config.toml
num_attention_heads = 6
head_dim = 64
intermediate_size = 1536
norm_place = "pre"
positions = "rope"
parallel_block = false
init_std_o = 0.0287
lr_head = 0.00476
warmup_steps = 412
max_seq_len = 1024
Each number is 128 + 24 x the weight over its row's rms, rounded and kept within 0 to 255. Layers, rows and columns count from 0. Numbers have three digits each. The size before them is the row's rms in percent of the matrix's.

# v: layer 8 attention value, 384x384, rms 0.0665, rows 232-255, columns 192-383
# o: layer 8 attention output (transposed), 384x384, rms 0.0697, rows 232-255, columns 192-383
# q: layer 8 attention query, 384x384, rms 0.0492, rows 256-267, columns 192-383
# k: layer 8 attention key, 384x384, rms 0.0485, rows 256-267, columns 192-383
v232 092:101130101101088166116141132123120127128085176123097154123162153124136129116122161168138121156129118148129126153115141121112154117152088162126156093123156122104117128116147097095079144139099146096157102132165116121129180070118163137097136152155134153149132059128135128110179094130124108161116122128154159132141139113129155113107136108124154122084070111131097099100147152120138133127086164146121112091099147164137101115128118089179143108095152101123122125088115133137117145156124142108133162153168157136114086111165163115089159127138077118204098128093121116162101076159163160184
o232 088:128158109128094150172100131115120126126080130101108122175111119109129145137111113186119127090121071104136148141132167104133151117142154134120125124118139061142141127108100122117158109128126106141053153128137109122111131119123133118103146153082131144130100130145127087124138134137066121170128140135132171125071086171154171112166140095132126132119094104142098111153157104143080112089088115147098142157140123129131089126087127169152125119104170148133128118132134098130102091169181128094111189138137108092121149086129124160134136100122063090142075122173137136119119124104125109078
v233 098:126069086125117158117123149102135145117163158114144152155128108147139098083125108115107129120138134182121150137150089072124077110146136153118119121096104137129125129083098094141123088132139135149189096158118124128095113145125142108105122175165160143107094172129114135130167138116130101126083108108135094119154156161119142147148080100123123122112116133100103115139138125109111162129095108097134129141098162212165173117129148184135169120124165114120170141116137132114132155175120125144124128099132110106153163134095159139080147137126177158110105135116158099105139053099152112109
o233 092:127095111114138131111149153114157148106118106122129153156125117123143125106127110174063158143154150123082153078146143162126130133129143104096133111118174128139167134145105103127143088095130184166152098100123131141132146113122153179166149139129135125157117140163092147145153121137110103156132138118138125125123150161109163144145142129157102100130138154118125070132145151140127140124143132093158136106118115115125140147125114131140088120171113168146149092122125196134100134143129123165128143104150173148134107169121154115080133136119114103141110124138123068088152141073112155107
v234 092:168149142133149084127112115144138134093112147084181126172088116152125143091162184108143097147114080113118118100125119121098086125122120161105120163094125156187129124117110127115165086128127143099131127134130126132098104144170113124094135134161128117118105135090146128119136127147165152106066137090158164117140153105102129156098087140140139132161144124108119137167144138119077155098138154113154118160083110160113141085142107118120126126146120132105130111129132170096104132133133117128144131150133111143156150111135129075154137161140119119106089124096139095141138148116161147171
o234 085:096100151115155160106155121133090183118105131154134133132129119149173080140093136139125096123146159117133104143134138124158088113114104123101164154080165109121121122147111140118088085121112123147118126130136104165119099116168146136145129151116123133158110103120114167138113129144124110108115152128174140134126145163161123184142129114153091172145113127073125072162136120123126184181144133113172110127121110141161135149176131130148143111175088113122158159159065143113108156123105151142115149106163142179156097083126163136127165121134116172121116152135111137117116108095147150153
v235 098:127088100139101119126123129091134137128102131142076155145145144154115147086157109157081143127150128193089129139137115127102151134131130092147119089090133112126122124152135169122145116148139151137172127174109133112124122179128129126124135137146092142131104141121050109127174140159124161121069112155128100142159115153153134122126116105096079128124085125063083135111148138138148138112096092107130130126098155170106143098133145112148187127150185142130154140112135130102118148141141106115116183117129113097131117135097163129077150156143157157144102085122109118107165121099157140109
o235 097:138116111114137143136156138105163142135123106155152156145172128195108112113134108121123116103115120119101140127130143128149136127109130097113141105130105115142148141114168129111147091125118163124140095108122099093133112110135138108138161124142101127137125154159088103121165122169100121155115122146193147130112102185095196151122127156145120083119092102099101145116141135161156157105132148104146151088117118142149164125157168127150110097139154171169176111098089146090130133152129102122112197097155124106143133119110154127095129125100147141102122145146087096116139127114150153137
v236 095:107122089149172125121110129119175155123089161130108137157191131134128097087159106178128136165136124156132114150087125141113165119128137121157112098089103131168078128114130142116121163128127127098122142123124142123107084144146135147103130130156118093134068112154103107167130129186116120143085126111130121083146166114167174127112093102101091113098114096099149134101130135130119146171111124111170116122099129168179186115136148120166148144097145138094126115127132106106118140170144158136125166175139095090151111118093158114132101118093134164178125129071100098116128118097124132122
o236 094:124117125161138152146128148118122160146162113090159191111153164132132139108137119158127136133072170108096115128098161083174096164110141142123139122133111137145077097110098099106114104120134156107127104141096116090113120119194156131121115107125127180154105109123095171102115150101131117107123160168159124145127109157139162153105136104134091152086111142089090113130181133151152109122138120100101108101101157149146146137140188179109125121117133152123154099137068127151151156158160140112136141095165080126137137116142109114121133106113160078107070145092117141090140099112145101147
v237 088:101092142127149158118196114141156110115151131149161107112138119096126140102122104138116102132129123168141160130129132123117164100136096122171162110103123142092113145085117133129091162107110125139155152145145117112104117160082123139144128151127203149123188149151122150133118144114086106133085108170120073161148122134151163128119063144152143123124149153125094124116089160101166078162099120114138100144111142136104138111117129195128158122113114107134096163102132095130142136153165116146123121135134159122118144097123137165088113126135147123134138107143139100127110116104101120102
o237 087:120155164179099127144143111135139073135096091147119130132107114109107168064130103145098125157141183114120171105137131122164161150102158109135122135149115117116149133098133100114128120111142145122127133105154159131090136151080105124131119105122136150100141131139116099108103164095112106120108123137094091143164105096131093125061118156145126127094109146155133117102110169126142096085140086163126136097121119119113147126129110153148122163138155124156147114137117106166158176154163105133122099065147153154125155135120127166097126104071149120105115134165104081112135123085108153133
v238 080:120097094107137142137131129137096153154126157108127140159152137142132126132163126138150127144142125107133128134154111104155089126140104136131087118089118166148124155144136075090120114110128109112126131121156105113124109135118137111106148132169131111113086138156189108110159153125117117095082116129124161163158153142129151148153101094191116132106120084173097133109109159131138161168106163138128105090144134183118114118117140159089163072154084114156126090085119147148104171113165174121123136132114136134124123138151137160133158110115147128145076134156149120154149118141152118157
o238 073:143128165095129125099129099073141115160176147124108112148156114147116131123151083142113173123157096116127112140106113111132115134094104130097088148158133135178064144138149137142117106079092114127110131101108120113093154120132168130172147123112143144130147147117142134102076107134107089149133133127137112108114119131116125177101142112106115170126151151161117101118135129155111120118128114131118142158116135147116110117083113107132124126154144144110122131116104133141058167149136143129161162140158124112175119122080112181116164101119106088127098091095140113130145129132073080151
v239 092:166163162121118116126178115090119084138171148086138110110129156117105103164129124099134155128108132115126132099114138081169082130115132155159132129137134117138077124089137166129118100087093149123126098123125137118134123117180112182117128136142140142132141121142167119121135140137180087126146129088116159130105160114092105129093181103062182134125106133153099122164135100138069133139136126118115149176157120137163119101149133099108120160127144156162175083089149150184125099115138130122118117124130130106123138103166136121107105158129124095115146107131122175119134088162111117162
o239 089:108108090122114141129150118109153070079161139169110134148120141139161085198076175135093102140148122105142129075146133130121151119149099154135139080078155149142129171145091096123104129125121092156131123128144132131122131127134192158181114168104167078150136120149142098140170115097159143115123093090129149138137144123125105104143118114145101093162123124126135129141081134117121151147135146131172143174190138133109083164147109140150145143100107103160110121114199124108122123147150160119140136119099114169095094099120107125119115103139109134196099088169152153146130132141165133093
v240 098:133142109108152099120161147110118130103157180131107154124095131173161103154140149112115130140129097144100120112066143127147116118126145132107123117123068130163125128116103135121151069155094115097100150072138138114118140154164124129073125146169133123093096140112137115126162130163165138145094134070152126126131144115104134149136142150098113125132111094113145125114188165147076147122148182141142128150089115189171114141132125159114133104109074148118138109135125147130116133140133164150146133138121101136184127105138115167123112137139170139114080138102135125113131149110201126132
o240 093:088102138159201173140138105121108160128131146101155153105132168106190115154125115122152145123162132138133072129144144090128081114104122117130126175078185127129092100091145125126125086106125151145107127165141119118111139099146153155126115153135146143155128120091114111142099087132109098077138108152113117133132151137117119149162141078144100169162146148073108084094163119145079189209143098107169098133146119146119118125130126149114140142112102148143130138122124148140096151134137168112128150134153111140170077121130133119123125148147097161136127159132148117106098122116173111109
v241 099:131140119174107153124086130142120089124082146153115138150145145095103117064108146129156167143134140151172091156171120117152141154136135118132112099145132100100093103127174170155133159124168097115106137125114157149127133101122131136129119115103168103135122136134142076134161117094118132123088137150120074146119110130119133119120173116087113165105144113100129128140110130123103132130118158155112090099133129094145122159141175130166147106150160101176132157123140092127127125116148148123152112160129160126115124149103124156092120129128123111174141176166113133099144135135125087123
o241 096:144119102129147115119096071141091115150140157127121127131160148159113153128134157126127165127114124125126140111141127084151154127110135092138137096118094129123071154122126134129108147143170140145116142135126115125171075067100141091119135119137139156121142143158150191111162095108156135143139092117122143140088137119085163094136174127122125142092176118115112109087126109168146073118080141113084122097125123136146097139150151146136095146146147115137174130122140095120129149108136141084154167158125138131103137113146114099132104148155126136128108106052103119151115124171134127123
v242 088:105133151104160149133125115151186162135127149124118123114125062149121105109087163112103139104102138129150145119151133144133119148111082086135103155128206122156098164132107108082123139107154102151091117170148129146156119138119136139197119120132088132124145128158084127120124153091159125149124140127149093139139167154124086152132088157155161115090129088143124102079110164085152142156131097084123148115142133116089134098110119148132134122121161128083133112138115103128124169150111085124126129144148124130111176107118152098119160129086122125157102132131071086120142085141110126134
o242 086:127122144085099147133126196124086112121134107131159124156107145127119149109122148154148119120140121135136144115125135131129105171109130102150116143139174129152124139097103167142152130080111151163162118110063131143107089158130109137153151088129088106140153154156113168122140168098152123194128140145115139103135104103110130136129117140123176138129099130112116118120132141107103129105127131152155102135081137087140177112115123134117140127111153165147148113131093117129124113119104114103115076145121111119113101112120111102116102080091117089117173117113103097105152112126131137136
v243 100:121117150126080149118087161116138122122151151074106137084140101132146115150139129118120151143129141086120128124100094162157105128144147116106135116168134125124149145105117149145173123150086111150108120117116147125116125055145107135143143119135114124144133126115122136145162144119143106185198142099127199093108150100166126161095136110140178135153117112155125112135131110134077134135169146176099109164133111104130099112130118099116072118097101157084107101093132139133139126109166157112116100140155153146099138120151099108159100125131078109153105147095110162173104129135143161129
o243 105:108112110145123137113100165098080177121148122092116110122172125111140092187119136134108150171111148107183102166066137136133157120161138139133147137141123123142132154117107113152150142145142116175061080112119142109110110121161153149123118137094170137150108138084106154185095140134115152123159153116102160113133173134157109136163162068100132152150133106127119143130125157136095109179125099101103125183172159134111123147124132124113133169149065126120100146115130117142118096158153144122117076130089131142136106119128122146154111147125127121180140102171108177110097101132094122116
v244 093:098092092125123133120123125146127122118117127110086118141132175101150155141132118134147121133139139158131095114120148104089125136103153161116133141121114130129118103174126165139126153146137110138121142149177106164146141158116132044123150114137162165153140084084157141142132109122135136120088114145121152153143112150111113124145138158140116136145158139101113192141134118104145113119086143147132110125159143071146133124133084148127128075158126068197105158087119165113117156126130102133111144134079133151139119148117114122139127133133147147088161133113147113154116192146092151201
o244 091:146142127114172118090138071144108163136111178121106108124152098107067112089110080128091109152149125132148150128171107116121142152094114132191112178157143110155081113098125173080131113128116093091125116131157175157133136109152106108146115134129165159109143134171135100095146113144116099132105144081135114131120117126123129139098126160163143145127170110161145127156126119098144150130085151176096126097114149155127114101139123147123110151104135107127128170125097136156103159088156151093119145167124144110115141133133188173170142135112078144132121122094136135161125152116171143096
v245 100:123188128138094139094154147108111115124159209118168116102114134098102122132119140111182101133146124114164156129173103100131089126146121176123118100131145123149105120079126113107127092137133113132108130128159137161116117119097102185131117120160165109135151150149168097098159172104178084116108168102126098152149159149102142107095125133136126139131113072119134066157123131121092101168136129138124109168120149161142137104122126128116127123122106117136148119167142112161111134085160149145130115117162160151137162088123112173077097137106150087142120134121114121132114113137094100115
o245 097:111126141126154144131137128075095088087182139133152120162129153116145122181128180117114142145154118121134120100086111132113112137083136063129124115091149131119110151188089114156116113073102166152139147074094120126098129129084165162187133115159108118138115135165139188134122095097136087135144119158080157168107138113089092139134115118145092106143125142129148090088123164123117130134136135109165091153120139104110108155116063154136089150143122119155131157143144096132122131145081145139145157136122127142116088143110095152149117137145108150143161145117153122119131084162107142114
v246 092:145152137172146155120169118144149112145157125097113132094128117134137125083085121115128177120139119108138129102154101154125166124155129097159143130133125113089127115132120134115119165147106166119152134161150155119145135083118154092171124097107125160148146148108128121176157172123097102121115118193144079093106117137167085075107129129125135148162124106119126078147119119151143104143128097100140085124147085098132157116119129128159106170141076068137139149130130149078131116080121136107125095114167176160098150122101118119071133153105129114104157126133135161154138115140143135117
o246 091:120175107140099104155140162198128133102138106124118108135116129118148131141131154123127153130126139110159133138124106137133170084122174117142129137127039168105143127126120108115142101146117135133120156110126133137131144133076141098115126134144093108128128139143116139145169133123113100106125126169137146131119120156120102097111102152158137101115126096153130116142118163133143110144107105149139075153135100128106142146119127113149122143117093126140123132108121128113187169119112146109136082137113153154110163158119099130102075129139149152145147120150116137103121149068130129083
v247 099:129177111153148151103142130145105134169132119098126128076137151109077126099108102140148120092123131103126081118153121148139128110114135166183110112138143111096128087152122075090118162152106140149161169135141120150102145144036114131154136129131133136115127155169148107129139144093152111116122150137108118131115115158135122090137113131153088141104187148128131152115139106142144106065153121103059147137140134082105146159111113171130147112155142100127107122136130104118120158152154099111111086101135164158142142121129116169155129103130135098119120132119174112132103132134097134100
o247 096:129098138161095167126111104136156097160153114149146112119097145121123146097116129141143129131148116126148122139114125179134185132081150085172166155112154090141113141143126128131142114117095138114069170114118110103157121134077122160151107153156076175117103135145150168098141129138155107121102158144093103113130121152137105099062161158111126100099122156168124116097117153158139154095122102121133139097115107096125176104159113125142155157114127114145115133152109078107121163063127130113119096169149137133121138137101145129115107131140130125107134128119128113157127152151089135123
v248 091:121153142094120112129090117115141119094139133092134139138100103111119156113102108119161129138111129124133174107104102167140115163091134115112167146123102159137099131170134107127140128109104131105128146092139121147089100072145108154161133124117143134179124142099161143126098139123120117090154109133107126114137174095098139122097191116125179159103120130121120116136173110110070120119152113152131127089128161109104159118158113119134081141090193121090125116142137113102136118155125114127148106111161174093109147104105125116143149148099080111118097138136103105098156102142109141183
o248 086:112119083083059102119139126142108103135119111123154139143117125102146084146110183124185101125103125129119160099083151164086117133119121117154131105081093103110113155142089096100157130169109122158112094146128120161075149108155127108111149109104106147130129135092130152142112145145120129130107103150144174130120110143164111096133154080174130107121127113117121131129101118111127129159103125097133140124144133100167110122181126159144132141109140101138097156148140109093139102077140146127122085119153124150129080110162120094145102108165111095117121115146126121137146157099094116138
v249 098:157116147082137122130086139163175147146173110135135118169112177149131112170147143111103136145137132069114130120115108108096124133136131164148121171119161151150104180116098124099129109128129146122087091150169111125171121111122120093100124090136074138126142129108133165152092115157117149146150121129075135171144170098112115142103127160139163134147088126143137130152124103121121173174103135138147164137134120130099094135115111128137140140150120116114155117131123158131131127100144128127140158141122173142139063098104138100134102134111086163093134183129142198160121146109157143184
o249 092:138151124107129119119166124144122145152125125103064092159162130165144108143112103127141179161104102109169098102148132162110090115136106126121118133123142130136100098121096154142078137174142106104136099145138133161134164113154114091121149143127138110119124143123121140162067130126140150147121073131117121101138123132147087151119113138156112146148118139172152062155131086120098147127069136150130125156118115130100109133126116139116138104110126110118109136093106136141119096152147139120131147120090120154164165109108130122133135109082091118137142119133132127125099140068189120128
v250 084:133112141084152068151140129126117147124175131084125145107116124123128133149116162118105147131113135145093137138069144112107140109117129126134122101108130155125106157140104095116113123144143113090133121108158143092081146090125147106102143132147113174125153119136134091140157148144124124106115083113138115142125122120128142110104158171069136121135107159123115103126174130173101117125105132129185115104168124184133135115112175119133106144123135092136114136106123106132141094157110133141148145148128131081120144125103095116158117136149138138102131117123108146122164141113176166170
o250 084:101122103140126143167139129158157139097074108115087133118093108081130117145148113129158143134139110095123104116169095138110133074133139193141107153135152129107119117070120112077113102153104105139099113144181159160126193094140146089093157116124129127135109112117129090148102147142090111080089108155112112124146119143118141121162156153148094090112134102152122092147125110133126132132056098109130100144159121154150100159108147154137126122097112106132154077099106175124137131116152152110130144124175117164136092123135102174126160089138161136133067116186152117169082142066152111097
v251 083:088144162135124180125099122134129133161127169115139177123163150139159087099138102110143134131136126177179098128139128125166152130113141136173114099130119124123127121141129135126132126115146126128105128138168106124171149154093154166112134124169118103120125157175206170112142126106182143146116145122100149133105119160100124103172138125167141119098143169107147150122112128134145143130084109130085100166124169153110085105110106156102128106133127111092124117098128138153135158125136075105131125129139154130162133147159166110137088123160154136125155133070160138120114145147136091046
o251 080:173113143170119124122128107074079143144111137139108129103143116108143118113135097099106163157112139129145179129161164160104110155143142118106127139131153113176097087149107145155107144081113163129102117124131107100139145103118115149183161157157162115080131140146169130115183122126133122141122135097098089140114084142084109118125159097113155142145163158119182130123130120158104127088135125136087121172093165084119157108135125101153100165128168136109142159107186135150107144148177150124121143109120134123099135159130155129121079123091120131108122136145140080131129120142062127117
v252 088:097120187112106089121134137132146152130115147158132141140172104116161095136105128122128122150132091155107179112142103154105164109095125089117162138099125146170090109135126121130090118156104119159116092113134139117107135145130133112151116104164166171148112096169148151088140164177101150143116161086142132098112138137189148109129112104136122068168132080144188131107162137099141144095130128095136071128151117148135132130107125132111111122148116112104098113146110118132118130141105127125131128141098119097161139132144139100163147140137158157159113149130128120131125150088172151093
o252 082:134102174141147154165123170125142170087134132128135130099148114095116133120120095130133131123120109155128139147105103068193058160148130157156131145150122140127121067131173131097106140137122154137123157144102180115117133156157076146104150118121137084117094133116117101126177135106105123132136175113133107116134155150160118107099156155139127152124145135083137150078182110109073133116134118142147116157110131096139147105083167113117130106141174118099179130118139144187138171127135120104093169114109118104146067136109168144136130191151137129135122166114134094092122133113113122143
v253 098:107114111120139148115112141109177112125175132124122149168090118089164111137116185159140129116126147097181152114149096122121102130099123175111184098097107144133123132149093105102129104135140123137144149132090132104139135118108137168136126127136122149172123160110122118097132132120136148107098115106119108156100102129141139126186139161119113117094155097118117130128131093118088116126115126123122144122133150104149149154092119203149083081167148124114135131147131095107116119139110116154142155129138114123104083155138121176086127140138184163173113131172154123128139153148105117123
o253 090:130143140140179137160117152103117131134141163127111120116145123141103123112127182112151153117139112122148141131120109123108057103072118101118154179129152116153129144154138116111115147106104160141127171163168129133126175118119083132112095129127068132101091134105130140127152139117158165128139162102136117111118152103090124159122158203178130130114096147103129107121143078125071135120102134083168136098068151168146125157128104156133112097119140111116151180148107143087116100080131167145133119140154153155152103127125093153171154124112128143119149147098129130118144167136094138172
v254 102:124143160121114161100119122095164084113135095156153125139114100091091141141107144135161100134130129151120139116138124134165151119130117149141160145146115145126107110095154144158071106100138161165131088124092110155070117190134152114112113173155155155140116106151168144121129105199113126122132150097138122136164139121174132124129094101120106086153122119094091112105162124095120097132121103075137142138113132146120138086125102086130154111083162104113126138175121106132125140116153091115146099139109142140089135144149154146170133167110117133162130130136131085134110136113096147179
o254 095:116100115117127121139143135106167123122107117150155136147130102146085135179089144130128121122136132140083168112142130096173111148146156131161091100118105166143092108157104104127100138166147165119107123105071161125111099127122090104104136138145152135124117135141128155101198192126091127148076135080140111154139146107113111096111121132148151137116102152114096137084113110097094142108127145136133106133128161092103161121100177123155106139128152112129128153170139154130119118115119093152115133096138161088097133108115167145171160144126138135082129124091108091103110077126135165144
v255 103:135133186116122147129180116113158102105122137153159130126132138141114128134127142105108094126121148115177138113110109156139118141139136131144094125144132153113113132139101162133112122161149124094110155172164128088124105170100077169131133114139156123163149127088141144088151156139157141127097091131104160142125119108119129116114116149080124109132128119108097167144151143153109111134145128140124098184164130097144116118121107147126091078130147125111174133144141168152137145115130131130132104127110135158063132122095105129083055137096129140131184124131108138134097133132126131097
o255 103:106139151148142170107130135138166110134151116132098141129142099095133136178084155091120132120147151128127134137115128122128113128114122140132129122141156122123088162171151142109071098108129085151121153147122157152133148156131097067128132142144159146123153133129083117122146123132157133067129102163111107144147161105119080094114105165140156115140165132166167130089103117131160167148109116137123109146150122150101146144143107151122100142095072112137137128125155102103136132139150144128131124157122118111075115109104140156145100119109103158138152101127138110141112105092121141098
q256 070:176134144132121149170131128118184103105181121090127144135124143102113152117159120150109133179156097109113129100130124125101102127135148092140124119132198110145128128123086054136169121133140131138083145112141104109098109122123100156081120172162101119104143117167131142155125132148147124063160144141119116158119148158072158131113131155091124091119091103100115109152146107128133125164135120119137156144153143083110170073155142140187123113121149134157143155134136119118089094148138148111150117122126147135101128165090135115102140146183129160153140119169106136126102121138152160093
k256 073:103122096125096153117129138124140129132149137141127099149131119102134149115135127079139164123128131168152121133125165160136149057136139145127147115159107139147123090135138174105118154155146119126151123119114144115110172143105131148112129122092121066138157170068165178133094120087134114113124129108095139090115161164136139128145129077143129144084139127152134106137146169113136080081161145161123070086133115165119094125119144128135174140169111083123167113160141120111137127124080132136089145142110123117175149166127118150159094153119118134110128145157112108146101092114105079088
q257 078:133132137124141113154112085160114071136120104119115134114104129170140132123102112091154113171117147140125106108163124110118148168148109122108071122132127141110130152166115116161138133151135142132110149068112123123136147108110087107107120142167108107116144125152118108116155100102094149121140116175087127089093104143092140144086124122140103147144170150144159120125154109113129116152091132146133141141091117152107168106140135133144125123124125191168155142163144116127119106180098149114124114162131153138153140128144149133138111129127123149133141127163126103129107118130152138060
k257 076:139164160149128117138124106129102145108136132174132125139169148151102168134133132121151124147139116088144174182138118162133106162108110101116156163169153134194115151121081115115097140113131107126118105156116162125162143194117128131174109151132122092104100130088142111141140070099160171093074126098134138115094212077151147095102187076148122149098130116114122143132143149092095128127091140103169108106159157117102083111150116133123117098139104142194136155100144133150139121104130130118098117127080129126120153123112116144119106146115120144108124126134129143148093067131113135092
q258 070:085158148146136120115157103146100110108123128136105147138147119134150121157150049101158148116125145152157131124168111108119146102105123119139108160177132142135128181178173152131133084132131077148170137203084128102131121137113162115163108089122112135147146108138110119126144146158163129132091100165145134146148155099126112129105147111148089151117094168162138163116119174164111114106131123153160115125100068128179142097154134129108158136133085101121084135083115115134149111138099146110156146167091153136123117175108181110153123136075147146105155143141126123159128107133138114121
k258 073:104099148119125109173109133122125160118129139156146110140167127114109147125102148168148110156136109120121167114135117131117113106165120132139165101130101086154145109088110108120143115147124113098096127145123152173143120096131091119100136101116111095126135140096121118107142120132133159154117160126099164100064127093140137138113183075095139104086119121054119100096122128091117090134122110121072107115158155152078127122099127119120139133160179171172147136095149150129137149092147104105112114140110088113145103101131113175148157146162096137140139127156137137171113151147166110140
q259 079:168123142118135146112134139142110088099143144121084106133116149181160127104091154138143123168141125104126075147124133121133163140184096110109101097076162122107112082160152121145117148136098139095102123104121156127115131097129116118111108132150149126100128140135141089118163098091113116120148130164116087121078123159091143145128114109127118130150134134123160131142168126106117102155093101187147163105106130145113147118128148128139107099134138175182183128168144149134125127138098108131124147132107146128159157118135134145160137154112126145144093154148095126117119151109173144097
k259 080:119129147154121118193134108131144114070116149142137093117143130170134160120139109152150125150144136123167177168115121168140103145109111091095100139139146132150132142155143100095120112130119113115130117126124135132150118168097133135200110168126106090110129132108123091151128095113115150131089148136098152149136144101109159102116174092147131135122090106100112104147155166122108128091111118168129105116161163102131135088126137114142113124153137155170121134133139137117131137131084120125091130112155097113142126096119112114129129134103142139141102143140095154167116087123112140140
q260 081:162117137131123115111110105117120164153104145149131169117135105122086105155091086144090128128145139102145137121164136171105090104136099155102166156164107143102169148084112116135142144083151123136168129130137101127134122087150138123112137150140107102143146113118129120137139140132140137106118121077107158137204119094098107146156171114085154125105124135117116135135109165140152147150173136110162086133158125107151124152095130135126120161121116150106106088098132104105137155124181128174105117140129102139105112154111136147120153123156130114167175111146100162166117114134153144147
k260 077:120119111101161132093101124159125127195140140118098170116118110110149121183123128102111126076117144106092104100151145100115140110147141168126095140132070205059123151102120172144128112120136138132158146118138097144125113098147146143072145114148128223135122134152138131141113196126133129146198131120157131148125084120145115167111105160113146135158117167141124139127112099138138147160133146106120185168142099135134184141133116126168172101105154135116103118121112112147113105142137144105116134162139131139095120119119105105130108130105129095123137124100163161085147139160103137111
q261 075:162135119150101130183134068109125122134114151126154146090146135110146135156140091126128119151115109134118120098161107131137132088120105111098123160124109142116161144142113086111157117130132145131129137136138129135114136125104169093143103134111115182073129134113139129132125144110089109094131119127108175132120139109147134143129154127178098131114130119135177134127157128106113135115134175165134132116132097152179105139101168115136127176099117107143122114091122126090145156107097162125158076099096145141134102158099160109157122127111127128146123093125163141167090142127132114114
k261 077:081109127160129149120142166159138122151166111148122122138120124131152138161098174157124138101123133102140130110095081114085146145137084160158151136139159135154119125115087156159115190099107105110098141120104145108141117112131119156132147132119088074123165081115121140085101162140107153141168128072157130129152147110119130140129119151105133131157105175096104124111133129158154090119099103108127108134155140137106156124144141096140131087137107133134172144116118101154117153099133155129100152080130120179125090124130106120131165146148114137145137134159093110116122122133092111158
q262 086:170173107150070121120149093123134097166124144147134153137098148101124132133103084116109130174142109081092171110132156139148105102170105115071108145091140160091147131129101068103137118108121135111126139128134105118109140112105123111109147155137144155112084138119168118133104115087125107111140156092092095118081128118104135119089145129164102137124135156177162126232154134173115136165149112152159098137153121120099140126154124090115077114104123158163117141162144136105115100094115150157139128107098127089162123150117076129156176108146126120150126121132137118118115134086154141078
k262 086:117107179115157144097092108158132135155132127133141150181139104145110136112127172175117123155139099088133125125172126116115073113138158140129124125160120115131119143124073128120151128119116066113140114126118115100101123103119104096158135135144110130146153142126104118137133126133157164072166115073131118154046136137130119169139149092109149089105107103089116131129107097099149153135096069102103155085169149128147148152107160134079141112123125193189144125102144110135114141147131165103151125127132099132092098129127113162129147111149118166177192089151086164144099115121113119100
q263 078:147115171126151127104149119156105119104151135119099096114135120103100162116133149139149130099116094121150152154131140154131134077111129138140131134165138113121106098125116153168115160109132093100116098164134106095172144123095088158113143108162175128166120102093165123109177096123122110107140133130118114116072157074142115184128159110100153132152163125096118138133098142116106144158102109099134052082130080117113172093151144101097134156141111178121121133156149146144179124087131112124125158151136163151166121160125132141125161142131159108119138129169110108117089133137108169131
k263 078:110111129130143092116119110116123096130152113154158128111100127148136147137179165132127137133115123145118130116123109114143105096126134123137105112103170151131147134083146115116108145206149108120119114142118126108183152163108143115136130130104136109107118119135098089135125097139126158091128148150127157110101173088109148096147135123098134195113113112092120136154151143105060112121141110122159082089103146082138066144097133143120134151144123138107128109101132139146139136080125103110143116120066152101132142179120103122130137134114097152088093122158132139148097116122133120112
q264 082:078123140089130117105114132138126113165130117093145150133094146173119112150120173109169115115151152144165098167110160122147149151117115167155114075122138159139089125113111139171133109122108115134126133105118124130099159124101097121122148094118120101155127135119131145103117091143137126132160161171107068108110098160149104120141116151133136091169133096118124148113098084069144110135120097123104160128108159141116146144156107108134112086136157158175142108154126157097119108159090118122087153140141151122126127106115106157158148147126111107084149161125136083114140121099089142125
k264 085:191120128149062119157152155122110144086124115136136088170131148132114128097181114147166160144121130143147171150124116146139140113114116123106136122106137110161143111106116130159110155193144136113102122150134159123114077140095126148140119123132145076055141145125136098131143128077121152160130179121123179145151117105119155089123159135129114099107131091109152099146175116126097127109121138173144158100129203106087096116137118121151095139196107144157147150088128126142132137127154117125143128102146099131123133090148138110110148132134156110104101113171132143156152122098136164125
q265 073:104138135134134177137129117145138109134160155135132113130126155094146111124082126146167141120133117139130102089138097112139125091129083099160108097115130101106145089197128140134082153146142152178097125110103166147101129129161131097135134094130184150114116139150150115084132111112132161123115121132105115133078154111163122148106126123154128141113177133120137084127139132091115099110131173170150107099148079180133142134133163127131150159143130125152100103112154163137142125111098125128102090115128171178172127146139168120149159130143169156119116133118119104136095117129160158121
k265 072:086125149085137124183136137117072148128160102133116141100098129119156138171151174120145113136139094136084125126137094095087126150145122130129064147129131130124139105145130087109111124150117127118103126067115161130113155122146134132161133113108124154121137111113106119132109129128129157137183160121173131178142174110096170134117084129153142179138135162131095152131133108140136135146118129105119129117130120061118087101158143146124131068127097158115134121119120126138158112121112139093089118129090097167143172136111081126121129100098099125131127142080099127157110140136121120162
q266 092:108142155108137176160139129141133106168167111094162152141118139161174104140151124126147131095146116130127058144139115106162154150123121112128092067076119114094111086152098148145104110173145106151141134079093140120084113150126154141174117120137119115110155136143124134076113129130125128101141169170110143114124148148166132162124141087145123111119128104118159110111127108079102115124122097198142136128119135149123158117141139118160173133115133141172169130136135104169094129160086116088087151114129153146134117114162123175168140126144139146112112115139162124146114131101158111146
k266 086:150150145095108128185135122133105108125123136155149113170136145112103126131145163120189112186174129094169152135114107139138126128124105143099083123121132126153117111093111086122108123125134128114128154113109144165123122065105127116108103152107094121109145146120135087112163107104151106100159158097147136156158156089096147116135144129169138139097117099115141108121145154109121138121124115126117125116160127114105111105137142113118078129143111157150111085085135109092131124129104138105120118096136094138131143100131136115111121150183100115139141151117140100154150152130103127093
q267 083:124151136106107124183159085148141147116152148118139149145126113130118157134139115146083114127133160082138132119143133136120106135104175142090123173113131079095159160099067098115142126121156117111108140101149099127116112153128126128150128170133120119143131141142099116143167171121130116118154149108141155146152147089080187092123106107181102155114105126134146137131150122183152095128098144086118130154118196116128113138116113149141136144115145116126121130155117115131085132070152162128158082147149101130104124177129123112121132135116137132164102156091152109136113145133153100130
k267 079:115123141100153168096115104104144123154116142148088117143137138141096090135117081140123123127114128106156082129151126110174101118098179155120157167119106139094119145162108143153136105113174132179119151185133139128089175115158138095107113144143114140156102124117114108126104159151081126126142153128152111133104072173150095128141133097122123108128141126127168088084099102117115130116154093143115137175158094193125169151101107111152164155095146129117155150113150144129107114149147146123118146156142149116082147162146154157135121116178115115154170123105133157122125146110125117121